Part of a small language model's weights: LayerNorm before each block, tied embeddings.
Each number is 128 + 32 x the weight over its row's rms, rounded and kept within 0 to 255. Layers, rows and columns count from 0. Numbers have three digits each. The size before them is the row's rms in percent of the matrix's.

# layer 10 MLP up, 1280x320, rms 0.109, rows 689-775, columns 80-159
104:111169104153132122134111120159063142176155129095113188130214114104176154108124138150198108139084164101108121131185105135131078103134166153151145146126109165058102125150125149074112136172094121097077099099126156082106092193053163109108150126
099:102121113054146103139070119187153117108157126163138126105181098126129144161143079150134164124131138148122132228149089131128132105102154110104158107163093127145091189133134076132162156128090193120094169159115079172140125122135166133181086140
095:173116143133119124111099132120080106162100157144116071095162124163155137124117148124063170164141119108201146117114113172038118127166140143151117089164125125139138108060117181189146079099123108092139114138123202183130110097166143113100095105
102:110126147117156109172168139078131139159101141103065161150128183167086139137127080134140066137138086129145160077158156131108110172129153182120174065059148094095085137152167120107142158056124094104116110132104153142160104117149089185116164066
111:138104104112111174120181088198163098061091154147131192110144114094118150214121130104146125170065165139097107156137072150100131080164179150108113044219089129143115054154126141135136078157113128132110169139083141146131073086080062193140114111
099:111127154205122126157111162143148195129078170183177186115141167161166155110115137162104149156103108123103127123109098175111146126128231172157128102127137098158102091149115111113095141149153105078104123166198176114104094086140125182128147136
101:090135119083155080119086201110113109121068110146161176123109099186105152146171124090140095120169125191091105105169102136157139116124139090097121136116097124166134127120086121134100150166146115130147115101106130170057092167124169197099059114
094:144111140112152137115108070136157127105137130122127082109141112142170135124125178097058086166075079167123212091090158102179085121198103072170119150128077153139106132075121154125195140084145136146138126031126113168118119111098158168146134048
101:175134129197114109106187153106118135160090147095108155150088088131161180192135140141156133180075113068091089080117044189104094111151054090111153085108166115062128084173129132088133136108176100123052116140129085109104135108085133123107111100
093:071102138200134125201135077127138107193136081124090127115095135146126124078124069121157140172163063112137139122102131137085127132116116133127051117103092119146143104107085090157127068173124138113144143075110132183137125135116087110133032101
096:164104164194118102167112059121116186183196142137157141147148134123164149075124080151075074085118091081109168118147143140136138121102111102160111161091106113084141149119132129128098176079181025087167130137110131078139116121127133116116183180
105:049165116131057131145179107169126166117169074148125098156137093196173153147134115119099117158081050186130160190135152102111105112134167181104130114113125129056154109185096186181122132116132111092099156129081141112124114087116127137129162189
091:164123121075095084105123139152137098120065100110115092071088133144108093131098127113195131137074143167162146083134050082097075160153201144110136156098103110171107111130204103101158094107124129179115137133123052158136100085096041108180163179
107:110163111131155151109148146101151166144155108116137155125055098077136139127119137099165163148156121188120096151127163128141100200123140130112101185158079155105111211094122127105097092137127170131131154201095217147176108138131133106144153135
100:085091146101099107084116135138130234100114171131174168174171195114149142132083082145119114143078095135098098102081118095174122155152171154154124117085087139127081136158078127116112113078191143172147080127082181122128161149121124127139136134
108:179129099112128125170114175107110070170167175109124116130100068101102147115150123098158116144132102156126128118092126148112116111142129137093168101116153110178146190023125156139136096159124152110150118121088087164130127106173140134151130139
092:132094123174107145117156201100127105102072153114099113094142166109161132101080203138094113117133126103166172131109147076076055111116095114150134151088091160148097132109085127088156167133113180099150091145149133014172161179166149123161101085
104:176104106112131173180088095114111073149132193111061113051158112156105133137112147067110142123108076092088121173109122100220157118189097187151161122193064134096140114098039148136123111167128141180072120123130147148079102144174133122116103068
114:084160125174101095108129108124100131095108067115160126140081074115111089093159144084165097142055125137130161126050084043109146175189146121126117109094094095120105091158132090146161115139158162120132104120114089117184185132135121181182138101
098:163121159076112085172113195159061050161095136147102058151102154103103137103102168211143113123119113138103096099091116177071053081148111090156091136111112118128119073094160131161127155130149122075130163120102180169112162164113143161088116099
107:169166135128121138149130073154097149166201172098104166112134125148151100153166127167120139223148133180091157131156076202105098113146107157148085143180118123102196109119109093147109135181142092123116166100071222103080147145127128104109149137
100:115148189071088074048142117122116120141134121131088136136135099122097186103119169090117131131094177113126089157130143104093096166123166168119099134099175083108115123123039084142178119122145153141129110173151105142124162114150112137117180099
098:165098110133130113095119162112134105120144126118063169113109155096149125117099127157144077132075123175153112108090203160178129111152196145171120139143092069167117214120135173149122152102177134077150133138111124142111164084116151135133136147
104:119159153071129171140145175088152128158085098078093078154143117146073147163163181138123090122106092155132153083131102174130166088117076104093121137131158084082129100119138138098104075137122091139181170160132184159182150183215146141146146149
091:146109133079119084124114127135146113074160129130187120059084117104171121152151150145123111114176155138127162155079098153151118127145149127091096138123137163090084117112093108182132110134109164138132138141144170141166154082094076102215086126
101:146084137084117146157107105157184151102104096174152113131115114114144124089131158076139147165110190104120186148161121134156128136135122160145091134134059127142130126097095138146154145109128134150205118106082121168102118115197060092124223094
097:195193080062190140148141129119154148092152116082158120140058152128154125114122178130116068108160100155093143098100115127103149125143096130193137104106117103127152152156127098132149121084072087109164103152128129124168132149116170150089107112
098:139104164109122131095071156183124150146170118152097093107133094121135110063127155173094102123155093134115146093023133101155120140086093090122085122183171183118147146101146114120110097116121114121103153104079165100100188130184111108135128064
096:131113175122115140153110062093065118137157143140057104070135180149124192154135087077078134110067128153158115122127089162082205181142171115110118150166196136150104119142117122124144056130140149120131142130164138183127153106142128126113068125
096:133118098115095088127139062085064193100097100151130162112126165105108133090118155186137125147089121140162090088127155138105140126138146139194063131212155112145109128151178106133090125143107185134150211166098080141146134091100113135100105109
123:115109121148121137197116045081151141150138130103102133170140182133136064104164102141145130112173126162164116174164128121155138131145074118150108126090099070106104146130113155084077110108123101121178145107143103110166113177137117128097087119
112:109203178118122080108108089134155115108153170168153112157144121139067151110126138181100094123153086150114082135129135167078145109123150102122138157110170175120148144124133092153180143158156112131133181107145094112178177118125148085112134127
095:091131092133141127134130169148191144144101190092128173126151179174111166104130094140071112150129145124071113093154130101162078131119152129101085168142095126149110135097074113107144157161093105076165203157116157136095143086130111115132116155
123:093199107133126084125124099106120135097156107157163086099108107148108093084094137184207161104171200142187193090196122166099133106140115195153141108124120130089073141161064111122104179112160123141141111089124087138108117118150113116127190132
123:092173111140116111150150078121144145163201054152138122141076110094127100147071144141068130082125136139114094109121112211122112108096119104104110191099160147135154170171139130151141089090084138111142091120069132181133122124147112117125115143
092:140125078155092123153131138160180102122149129132139194099112120135134134102153138083120104152094152170088117139122128132160131142171151111125119136071101128145131131115080081120112128121093152147142090064167082119128114115161167188103132165
095:080131148142090113158132119141138153136155090131127106128117069153149126137156140134161058119066188137112108141130115096165131112102146065166097063155140134127155099098127100117102141051116176112132128112173151128177126121146141131159047147
109:134148084106149110152065149160152152108135134127132141187112129075045188118144148119142179113135205062100147143164133128153088072119124147153130101129177162138117136168175121134100182132110083102173125158122123146089115139131119093101136114
096:166126112153106129132109111119097115102121104192131129123148107185187169097135116136130152095194142133089121094139116134157194205193136113153121143125142142110090121127087180082106117129124096123160144193129182116163135143136169110165087064
104:115124112131114101145107156160125179112125120099132108152229120092104126172052120150108140156143112102115179100124145093109086139052123094067111165083168131127112105166124129115092089087088098105199206197136126108120089140071109139115059144
109:152148152180112160158182199149168088054110111156128147151144102090146140112151115123181126152109150130082135140152127121118120145124113144128148077130130161138097118091154152090138186147059096140110154193126108157093155138088135135147178125
099:159083081121078037172152095156112113174153088092083081147111118198110117178154078167107108160108133137112142121132145065119111178157133131123050111124172129156148125120093100110100100116115147138088141087051125129104147145156173124150153135
100:104135056071115125140122165118173154175172169105107143154123103129156138119094121065107107140154186168146074111093119131133140105083112111105117125100159181140084060115128162144138093164099093139149153146143130090114105114135076135089126181
118:158173134112162112125153095110128105118090139137071151043153103097102103137140122101145165171130121080139044106101100091174154165198084155152090132126158140081060165087131134139175126126183128180228151047130136088183107126170186185099141188
095:147171086097149115068134095111137153079100100178119132071120081088136078133111129126100099109126170166170140141052102105164152177143173170156133138117100152139125125161134172111138177141116220170147126161127122126138158089090080141104153109
091:129085109171152143113099164142111144184092102116125164104100122185075175136161114191054093062121117107135120065178147160152068151089105132132096123084143138146134107198123117108125125133080153115137058079127059136137098120103112125077160170
102:144085101110157108096084085163139119114101140120150083133098144157080135113138137113142155111126154175116163166093135164132102203189117125090119114165155097123115104172130082119135091126150156109160173127162151085111101110199103176113119105
091:156154130098091106211146135112059140093133127072166164104093074074147152105160106123169116119110168065140142102143149093148104127164148128058109141047119210143094103155077161125141153150078177150087149148073090090169132141132133096149070166
094:081086116138082144157180146123215080062123113115113160092133120153168105157129097157099137171171158135133088113093117069132178083120113088162134111145103147184101127145115151117154107062206073122127132156065102099134159101132077102120133134
091:094056159110085148137146160155128147126141102105128157114144183118132085098094130185173141084111142126094054102111059151123167079113178174075119142095153091106122148123112106141097066146164175122103112158134128090140085176124177130117079092
097:162139086154160148114117130154106124178145141117088156134152130149068138143161100158133179073112187109103105185097147124154103127111122063190149097158164138118132112145095138112126087075079125136096165115078133132077094128126066118189109154
098:151163127170127112165098130108174121096060156125101166120149164170143147141130140116151091073151119181137137141071174131096077072112144104135098091101112133125105136137089115137098091125121106111110111152039106146136149093199109121112142139
096:147135098073106170149126065144137150158158142084116090123110096119076083107132116106156146114116123201170127078142106154063123132139139161188095165084109146148115152146100108113161124165128106131082108193150114159137183154181097202124191027
105:144131143120115055159171149089106168041190137144120129164064127101175144166077175113140121149100165088161095136109118113123114159198117198129112132198118129124062130139105151134104095142120104148106136170127095129127150114134089075141101142
097:080104148126159114137107132132133103082145101114157138139166136153134123137167058138161108134163103112125149152082076146181111162152169146107125108149136122147147119139102146175147160166091104189100122148213043090202149090054116104156166165
095:139117079102077111129120061092155159135099069094148190119121125120100150153092164140130095165191084095151151138145059140060144132171111134097099125119135175113107142114147114169125147076137148148104116124078124105095153147121134181143077181
092:147137131129108195112131130105177128148121116115147164057136140130102098095159156133129156117124073137160116108152123102180158143109118090111125095115147090127123136091132110133164107146130149076152118080163099127122069148058168127129163113
099:112092087171130115158127133154173145087100139132097180103133155167155154134161116069103157161086190101100124099117057115141094141058092176100158122115198126159135148117133089126121135173083122129141070132070172166136118146136111167099101109
101:160132137145131098177145167129187111155160125123126090150116141112118128167123089137105052137093152140067096082126103197122075106168163131137125142120102150088088146169157113094130178145149061098125130120169111158116107162105088128101129184
097:185132099146183143153112114105153165085044057048137156110149131070137136147102167113083100141131131098120096136099213050148130138111132099094123138166152126124112173140138097157149118106160114146029179129171110115151109122193122163125098073
110:102110103122142118123072140097147121096110138122159113126128134120167170164102141082173213047140103144124095146150133141110123102117061122127101060070107127124169123175150113102072148159148116139121123143087129133117103112118147110134144211
110:182101140184158161093096095085107167178133107099153117134071149097153189142132163140179126094144085121061093165130106126187062136104131127031132132117128126168174146152123067122132195116126079161123154113099127129135156115104134151133147140
098:137113184087132147112092146121175181122143115130195144076127140121126091182126222112141117175117139143033137085180189121114114130186107155136141101120122148179114179098169096086170111131103121120155121137119142038103073161159134137138082113
104:105142112088155163154106142105155183130181133152133175126090131136125181092144130113102111113070161167110140139151141145125165136146162195118104163169144143117153124136135125110047179183185128167133157099110156131103156118145103165169205116
102:126095166178111138196105108117208117129171093097101152125127173157181142157130120108115091156127163147054174126118115117144154079161173169138188064134166184091138094085163132101119085189133044117218124111148076161110115094142089135081113096
094:138119080115085136142146121142136142148176113153148118118068139149190152137118154124139075107075134204144157097164136112140167118080147127132115069165149163115122124158095159112084104000172130133177129081139129100092123102136108113120136113
095:137113107129126088113151146080145150158082071163106205056110139167155080209111138128109053122137157111093091124132091122110090125131133063124046155146100085131074124118111155115117121139138108140096093131125155088110169103145125161098124076
100:110152137159073125102114097161107118083096131074127124149090124099114139112117126124109164145108098126108119127177111138110189167059158136115129181104112051150119166124167148109093154210133121140052130148132146173135141118161177160137138124
097:151170081190171160107150134141116150090158117092120163171151104069091101148072091135105156124141166110133105112179197138107066110144142125127119012124115104148118088163166156101090105135074113162102124156099161125116138120068111103154128190
110:156176051146168052123110138139108142099176181109114146138117134114072164141164111137062066162099177142182123112118084098128147053077120166146104146115096091107102143141116122104139148092119066081131128191081151109098160146051174196110172121
089:083141191170108120138155108169102158131159095140100132121073132077096185169090126100082157160153104138099144106172144043105117143114091128172114153122106148152139102148088074084088085161118110085169173129137106136079145132175120070158061154
097:116172120169134116090089159116101110088122143185131109193124071120095134072154146115129110128102140171113139136054131126127133153129160120110163146147079123204123105056173086137180103118208114117176150112198131156058139168111140166133148131
098:167117146128143150045165170184118112105140126103157104154102074121195135124147103164110181105119145169085149109116170140114137103127187152118147186169106082142140149074085101169079139124123064153169148163158158101165130108146099097143125167
097:117134101162133153158100082080117118084154100079158074149091182086075116092192085132093162166162165175099136114125179196149119086087167155095128122118090176173061083147180104104137092150087100062217138152132182142082108182116064152126126157
090:155157079178154131147180147119127179110104098167105109066077125125121082114141045123147191132137146148151070103151155158102189145122168157127126188128168095130099131141169107205194107121083090072110174140082072159103076099114139091157125146
094:071173093118098124132175137136087144102093134098217124121138106172078079100164143085140103115101140059150149092072134125141155146098088158106083127147160167161160134131089105081101121055133113124165156110169125196111121201139116125102152096
108:191140135105166137158127113115095153127144111077133063134098082159138127149122119108129148152094088121124108157097124136155133084118125192104130164113108113076156154141167124152187147128128081120100130165122120149075117158156116144160131135
098:115057120136132082086156134195155137123109092126114111189160139109153099091163078121138129149144161115099105114170173133129113134111087154179157159121108148141151185121132090088139166159065154093159099108139051142168118071133166096112118099
094:173103083139129123122088061116084100123160116107146180123161193179146159140117139159135110048132119090059111077100190083153149132071103086153133116068102155159149136115182085130126120122187146066167129092148148128151170135165138114132109100
102:147105143091116098126097109127141117139147078205100103136159129128141123171180087098151120119123142055086109121136124131113084151154139129134160083093141090120122169128067137104141172157119102126137150175125112161189166151086128109085118078
104:116075136126135136132150131129102141119126109169134129130148028150157133120183158095103147145164153166181116137068067122167098160130110105157152156140120121097113148111078157121142115105177067216093147117107156084076098103106152171142119150
095:107161118092145105186146120143115217164102152097115174099097159118138152131149112138138157066160122102133182120117124159107139146045141138153123121122076134093121085164136132143159092124089130034150191133136164168151124125182136134105159115
101:116206145107139137103113128082238123168107136189095208103151052170140155108156143167114159117206070105039167113073111184100135165093086104160124167112118071107107131177131160130127173131116110162166110099128141134060152152096128204077151085
096:190166172119117076166155165113147110127099181064092145147098148154145131174072126096091094133135125172148116097090197089096145092142149055130093125148069189124076147120071111159072085120124170110127142154084092127127159127145156125096178112
104:132156144168162150073119140116143160128088155160121123157051050105153120171101155131145110120175195094150099211073125174086120121150136202205113135124134114153098097117138131122092152079129068152161089114158119142108149136171167126160122167
097:181172121117114145141167105157072151147125128152098146110101105142107112130136080175194184151134132129108135149132141145093102153084097158090153144136149141117061086116135100139137167151110096147137168166126129190124121145093123132116026150
111:102184084173105062094079092137150127153161138095096110176077139109162175149126121148119196123100127084120129142140162123115149162136156123095119103198165154173189074094081111153178112089080143080156079061056095139158098151152064147118119083
# layer 10 MLP down (transposed), 1280x320, rms 0.111, rows 689-774, columns 80-159
102:150151168111194113145141178168140148110106132125146138183115100141111127178137151137124117180099112096164144102208161107075139094082133098134158129140171134141175080112146085146179070095124131156079200092108127114060130104118164153147099102
104:109102143172055120153122064099124110101109125117119119135120150160095152109161120147065128110136150144113154139092107118123092165125141180126128154142130057125146104105112159155192118159114134104142200104209088088160113169096125120140124082
100:151140121155167086109132117112162083127142123133115232160147128150141122137207130160153116024131105138143093101085124154179170114169135117106123171131189144091121107178095153103136105190176166172150145148113090079141127157131104143118110141
103:136139127136093143114139109147061058074091140178092100119166122135095116132099132171137083135131147114141132138155132162095133114131128149166150101129127089122103124132204135168148104154103099146147159115129114122109088146110151122126127151
110:132099107110106153122116158192100162100138105121151063158122089091117174106086153161132117124177106135132126118094101129107117144137127119114140176157137156082142087148132139172153159176150212109145171154153086105128086181123131160083117110
102:119093117151136158071140146164183085109134120139147168121094097104142164057104049029141133150135110131114117082152121143166099120112116096130119192178086097108091096096111147153061119096128139107142187154125134156135109228104169077183121167
104:156121118128101160146156103122079163119107129141142104163161143133135149090110069143112112125117094107146130138111199109115142102122157132121146145134108122150131153068138153132102085137156186114074133156117123119147200092135212104098075091
108:111105156119119136139181156100138103118142127125132089146135114115156084152146134137151068135189132138101115048086193156139122103189158119146171084088099109159143104122175121120159122176114151115145146100083116113085199126193125146097208151
089:145090141135115131137094176129136154089053081118171131106149125141046162145168097141148138074119103150186166121141152148137103078155101099123089167124103168156074129142131134172170144144109110102155141106132113139138112192154126192083105072
104:123121073118125123191156120102099123090150160128156135147079146177144098122093087127174089172166160126190117136120097125176106133164204143166118143157143129136132068185112095141156118159093074108115058138146123181088171155129104133133105063
094:092162133118134089091147145134096177130124156142095157150084149096151123105160116101086172113097148108134051188143145138144087147144192157124190138090092165182137062155134087121150092173117217117143170142055163141107150092138162154114147094
108:149138148232130096129091197098104087138092153146133178115119148143133114085087210148103169149163191124139144093111122093153104179077085097122168102127067168049074173131098128139115081135121146147111120150120115135139095105101164123113134107
103:138115162125104135144113172136113191145139181116096149120104145071081208178144128158116134170145066133133143143142160074087107047126150111168125148165167160117085090105118096093149091168154113175162110176114187063160138156166140135102141110
114:103129107099134164158147177117179174154090118146106088135140197122181076124123133123182135128139142162135168122139158064148176155131145143128154135134208112116097112059141127155139088186090178142105143064152114151115115183130133166130091131
092:135189175121132117143152122074123078170224116107164087136159174137135162144177159131098151119140158110071078155149135163136165122107101088075092152128169126169127153041152118094093086085123123125074146117140072118107117112121138118121131175
100:162094115133138128085216099136134139150112150122097160140127074141126052124120089198147124136110173101164151109078114187077074092147172080156101125089147157133111157117102111149044097183132117143142095184159085155094145152084157121143119099
099:095201077162071055139126097137110143132138155117164119161112151107112143192122110141160134176160151105151093152103108148154118179107114096129137105108089111155112088196090149153153101107139085106110109126115152140080093158122123093142123141
113:210107103116137126091162097159146147122168102096114119117094089100164145167167135104147154153166050136076148112090122146086114089168073136115158133147120144075041129109149153105076130148139177173086131176158105138089114152137107119127043086
110:142135141107139113072152129156158154074146111144188068109108108168103149104139127147178158094072059135090136134112112087084076108098126169133116117056071136126154185178171109127095132175102088083137183113179082157108113115068105159125109163
093:049156095142170118110096113129127184154164185092146186161115142163177161178129166112124105127108078096126180143137107125125094121075126083082152080133093081175136130049139120125115113184084104147119157095105105117121116131105175134162149114
119:117118175119103074187152117179130115090116094094152167131098133151135100135149118109054115173136222135084153109201117117102122200102154102098149141158172121132165124062179135110117123124114065152134138106180097107091176115171134052211175164
096:121050097094142108165109102113121129111110147089176108106134112138140116113127176079170134110103092100100082153110177116171120134135139105108102165091136102115146142081115155190111107123130142106163158137085121138183124128116099118156070055
091:154209162120169108128084160085098153128149129101143155115198157114072165124163145139149184100166170117113102149142114151119087110143066131094153130103132116134153148145174134160112110157120108107087070124201144130120106147098186107128140101
102:130163154114147079123170143084136118146146097114102166099142145171116182097096092122157090102097068144103044171119103174137159098109143116129088152132119125120144153194094110156104208138185111182157120095098142063093129214119100155125107174
097:162086128163118144168115169176140145095155099104139120138142122164085169096189113098093147167110108103106127141169119192153145151144098122081155088163107115132146135094124081194135150077147089166097115063102133052139120146141178098151120129
100:135132162122113161127123126061151167135151097036165134142131145211075136143112143146107144115146105143114181126151173115117166122096137136068135107149088057151087095128190093144090064137095159124128172112139183191138184135165128147055078122
094:086164140154126119147146074152150131153198111185095147139127126147109110107154104154118100147082131176136123125114151127114177176139085120094157105147089119149102127159150176171064142094159052158095191158139165112140111136106142149135127106
103:116146143099119120149138184109159125142113118159149082150166130179172147148102128122130118148101157112093131137116151103097116142145165163180155146161156122131183069168146102130141117132078068049159148202192170089144120148145082145141151095
096:130129142129173155101088145140113099125138176133134113104146136156153096074139154067109125114163179116101060115127148066096135136086102135127154159089111131122146126081134130191133232157140104100099103161165108147166175093142120096160125145
099:098119070151178146104100116083164120154124079134097187197147097106163179103102076166108125071102132106073097145205074160140113085144143133119157155132195117149128131133104121099092098135124158104174127173163129124107118143076144159169152232
108:131156146082125170074182105084137098139114081174120143159136167162151114140173191163093153122165159178077098102108135140141104156167147163144115078146112161147126132121197098125119131139149117153109160134141122142081136131146105054162123085
101:098120132157089106119136112141041099072133201129151180120096117096153155157125101156106157120090074141144148151103122182178158125186109128138098135161121124145094142150106151083123129134137079155153106072125152168081149106182159158133219160
100:116062174042184122151127147180046133091126138138151159173118172100154082179166170105141100146149153148148114142085094102083122160106180161121063113146120183121093093133104122124094102168156156160082143147179127134119108109094127125147116097
119:120089154170126187166138095099112155120190113094184182139148118111189116134114091125147127093105134136112141120158144092083149077149156102110146159142155170167169136117143147098136112189129102102141153130076123121097120129116120130119221147
106:160126147140149148143153083173091157156158053129097114138121119124108107112113141104130115136116082116120144118095129161136090071128152113144155156095116132139103138145160124081125138147187161154141089108135143152105110102120103194149123069
106:109125151091189151168138101175099081124100077150116167130113134057120120162120096159091111110159141153122142150100094178150158137121122080128094193151113092114109152072099149147127104188150105146117160150130146119200130098132163129169097130
101:155103142175126049111110105179115124092171105095122101100163125110080126129173172105147144168154106121174155136148113101096127149126092147159129180157135117147166179132115163064152146130076077154175147148115145132071059160157109108159163111
099:115140164124130090111092143160109098143127091118123116120125107122193107058089099112085131121126145106091102137153150100138118168091070089176139105068077145135176137131085118153103126076096156146141149175152073136173075111131160090171109125
089:139110137110140176154098152147113133106140138135180138170101154146126142099141110097127164090088079095089104170095143080082095049130139106106133169070136132187140090127117104108154119192144098190095158080173164172131157106106064115106112144
102:151174139080128096126140120119161163133116091092170168124141135135155159136072085141135179132182079121102130102141163106180161097149208071111140102130058129109071108149149124111119097160094141161163187099165170153122119140147175077134139158
117:086143106135148190170138091147112039061155134086089124145100103129164090119180148146116061131192111167143130137130140164075129140146137108123181073098119153113168181069103174142133111153121147151145171122145109158126151167107142145133054099
106:153120117125144087110158167089138078134101140139099143195107174112109129100101169171109161124123079110137115107088145116080152116160089106116119089094131113127134060150096093119095120149137175087124122176090085139178103143077090132117139067
094:176098114173099167131131102107118081131084129082092104170191163132134192129115153082158154134180085153182094093158105161143091120200170044203071155114089143134026196103111026147039110134153133110127135116119115133095136167117129156197163126
104:112193122114093170199161118134099164125148134197079203098179110091087099127093173144135140137138130106116107117085115085159097162134162127120143145135152086112112128095131126144193117106169109168157166102118143175101094148108124141133186147
094:156132132132156124131136079091148138127090104117151146127131109096121174122168184124161191104160122100116108086164148150096099136130096118120058145140119134130166127080120089140160123138115113201140156137153151109126111115147129118160122116
090:122115229175094107121150105135179043127139155097109137161171112120173107170137126135203089123136147113127142143081143190154123092097154127164113120057111119093176148126159100135075135122143117133106144143083137149136146111115118164126184165
105:163118153168168124095108144138102057144133181087134137132130129158117151101141139159147176113086144105195181113134088158131105105129124089068106056125124089151158122147131119128102222141077151144113114132111080133144101123136130127165130089
089:151136182131134180134165101150193145140074154150161112135130175090109083106064121122117125134112155174110094132118155075128133108111161118173126143143136069143128154131142066131139121112179179129163106099124109158175091103136112177136162136
100:131106090150131071109120124206117102063108136127121151122116114196184133152082117112116135127086118100095061127212111094122156066169065090082135114122122130156191079160163126105157173132144155116151126095138152189111111140133176131117080170
106:090167094124114160159206139157140172168061134167145043171104114220112119059157101114154074128118111127113110071090149144097138086073122138132136174103176082105109188083161143050133135128073167126157166115131148159167141136111151169129134109
095:138107117154109086126163196135139100172183136239088143178129141075137083162111156165170110144168111125186128074142094132129112081092140158119164121150100088147067127115150111079093184108165131122062137039139156154139077157166164136100110069
102:091170122138126164107141118075132175150109163121108139154121103117162172126179081143040121130126135168170175117175127173111105124094129137155143100100146058119073106131132138143114124161104150127106132138094122108109136049125123196146139113
098:108167189135108154107132120156080143162131065139148103078211128084135154198104154094146141102160116098155129056128128158154117109150143153136181136153144164110138170087141121095151105149118149084181128126086142121134071152111166110101137162
109:067170118126127108105139122092138115154165129140154159157170202166127117072129150141161142134133184085113166078115147142161184139119118173198163118149146064119127142140150116093089148118164102158057135094154105145150127124120162116153090156
097:131103152195080132068073095086210153131128118158130067122141095112120179124122197107145097110101140124147133098092165180094090112193146169141094130108130118081191120106109111114087148138139135052048134125142100121102129178108082132087105102
095:085098142093162200125086106118130151176144163206149185111095185151128125133143134103051110144111112096103103158126158140151188128131170082178147103129086142110120160183102082090121155167132085115115127129127163110108108161136183115110139165
094:085121158145081119120117111105173142147081193162194103121124094104143129165131112166168141109087088145149132076170124136131141124077119120159084142141072102195135134077098111102120151140103113175116137180102049063140132092190103152137143098
097:124166155076112156101172113163096134131165126130097174198163137069135090117178111137121113093120119119121092095089151131161113091109164041114164155137114153132079124129150125151128146137145122142076134126145098068106113168057115123107124102
091:134117099174128115104104100088128105100085154100117070138095098126185156060129104084148124115144125167129128116103107098113111161088140105056171115170178134123179113141087143227190144160116195132124105126110156143065155110186139077173129184
098:205095108157131084157143123163057097078140093097118094134157097216089080103134120143167177087145166130129146181143142166066133139146153148113074155128147129158155141104156166122091115155144149125163051112111127107108163166091114123127152096
111:146119126112120115152107100055151116142103132079133148108148155072141157126163165117120096108116118157141145135127141149134134133143134102128123128140128133143234140108167144116069100155136117097122139126122107157144119124126128092167143128
098:113130132100150093128106102158120067147132130152145155113111123144127052166114105068121149134144146098107128110146104161128144104061128145096121196114126124075101128119161145106103182127152128074182129119116162096128116194141106117159093073
105:117127126103161125140162084143049166075177159117088137141114127086092094093094073130146098155102115112119121075096144140139123081077118118126145123122114130193132116177133174132137128113170071144123146048130061129114128093113157121136148130
099:152115155113138122080123135137153112149123147146091129146136087076053180089113110144152135058141059126089164118120102165182110165177114160128146106141122120099107104163117137083151124156130160198171144090171092136147145179146105151151043156
109:105096113082117125135111136119082165182130090093109169167113135146124160131119104082081121087128134111123099118019130159143100154102159086085100163164124116146141164099098055107142131090103190132101135191167145093113103155112156146108142151
107:138132173109152123113101090157192131143117174108075122145120168140157073152163101114121106126131139096138205168189131097116117155149126125108165173127130142134124112130102146143140135166109129136150064091142113142179148113119097139153156140
105:124164121140111149094100137190086081146152107146126123192167112158112120126111149103105130140093086135113136119120116085155117128106102125116163143130144143134154171134124150120142119151161133148111204144161136133182085114139192109102051122
097:108052069137163134143104126124093135106113102157130115142087142117066170180107095108102106204068135115106112124171127124149153106100190181127148136130173158151169124070121095135122115131145173128157125105095083178156093147107140135117178102
093:117089192127068123093128116151159206137080143148123134060134157130099132138179140147165096146073113148154159171125077220115127121112131123151124118127148162075158131153086124156102161184131113095114127116075157142131128125168116112097090093
105:104070057123149079144084088143122172123172112119161109065129099159113122117165130120104133133143133134177130091112128131172140109183151090097114079119096189129150147225083104076150131156134139118170117163236154087133156149133168144121093161
093:109129126121101164183199167137137093107088104160121133131131130111162128129159181150133096080138125137115140171164165151139185089164167124119105103136148092123168152146159158078084107173088144122154073111127141144160132122111094181221150089
098:093162158104144073104106120104147147167152099127146108125187175143136158161121127147181127128166096098142160093185090154097211126144144072102124069144114101152089135131102162166176124101143090134069121131124123156183134129072166130153174095
108:091117171112131142137069125086106103119155146094147163093085180133167131122171212128112152127107137132164147212116077138130140122142109124116087103132090137124078129146150106138121133075143162106134121165117099120160096078159170104101120149
092:131157126133106166146134106126141129134075164095155164138109096104134156126079098114116105102095092158145163163192110116079158153147103157122136144137109152085182123130052194172139089076124150136087122168137203080143171127145153146106082091
083:117164136094139111063063179137128175154116137133141127130126139129051136117136149140167098133120117118118071159096102117108114014154124133112177104169092178130171134164127116152170150159162158119148111120168192209139123132124132133130117149
093:140110126120144134103102067133149136137126103081073123232115149083120149109103093149130127078156121096149160096180123154183138130108077074170117131156150159157099107120051126138115133165117129111166199131118064100138154177097151126107107112
104:142067160104078124118140112159164155147143148212168143156133157130132145046125148121177105062110184186158113110093170094169138135105166111136125107121125128137109107121094116123073117116193161179116139168150146169139065108112132146138149142
097:134147124156167086118144142132149105113106118166128128121169175146140058160135173155127181127093129167102147134146152125104135141127180101129100127119074126150073064112125117137185203089146142136135099151083056061112195110142152134124110126
119:144184067077113172114131125189135121136102145149076102156079133144103125119086106118157097125145122119103115190129121075112135116127136092154135135087163069085096125067187169155127157132159091120106056112131076112130087120140135179174096142
096:122090128168141163104114111124051105106128189138134103159158076135165169116106117097105128104174114149127155107138111144126143111086146131113123048202166101147125137124142137084180199124145185127098133169114157118160156124173090132122125112
113:116084147139163135128134114086153142136158094105142082128161125121199122134114110156135147188140154141128141168124031131147097108179094123110149105092145107128100101074088114179174088130146129144080190146105119114150116069085109108157131121
096:084162156121085171116176110132111108103142095160114095158096129154151107065096117088146144078087115113155146097076166153151119140127071168091132124019106108112151145177139134103122119126128200186165089147064109147178138156102154138148134109
105:081145058156126097156137097137099159136098090128132138106128209082107132119127106098102133143149133090121082150154148136096121162196172050108121141114109125067123145214152126132183135094129129139114098121138134135126128108161088115076105098
095:123181064135119154156150145091130137159142142153079179179121182145151146147123126157106097120106107111082128107140108083133114093114125158153140116158119108158099125116121117103148098166137114155163173135139121076167067150100150126145128115
100:051132186131147119123144143106053168072150144169148119089142150116119133146115099094126129220137120100120152189120134109110124170121137156128064076128129086099153141027119139153180107136087136102129158209093145070189169132150167124155195130
087:139080145152132099172137138204132153138121114125162126154144136111174109143142102152069093121148141111152127140077110083198110145149115098101122142126130138110123160146149090108137063146130147141102135160063115114105156122169107099208111156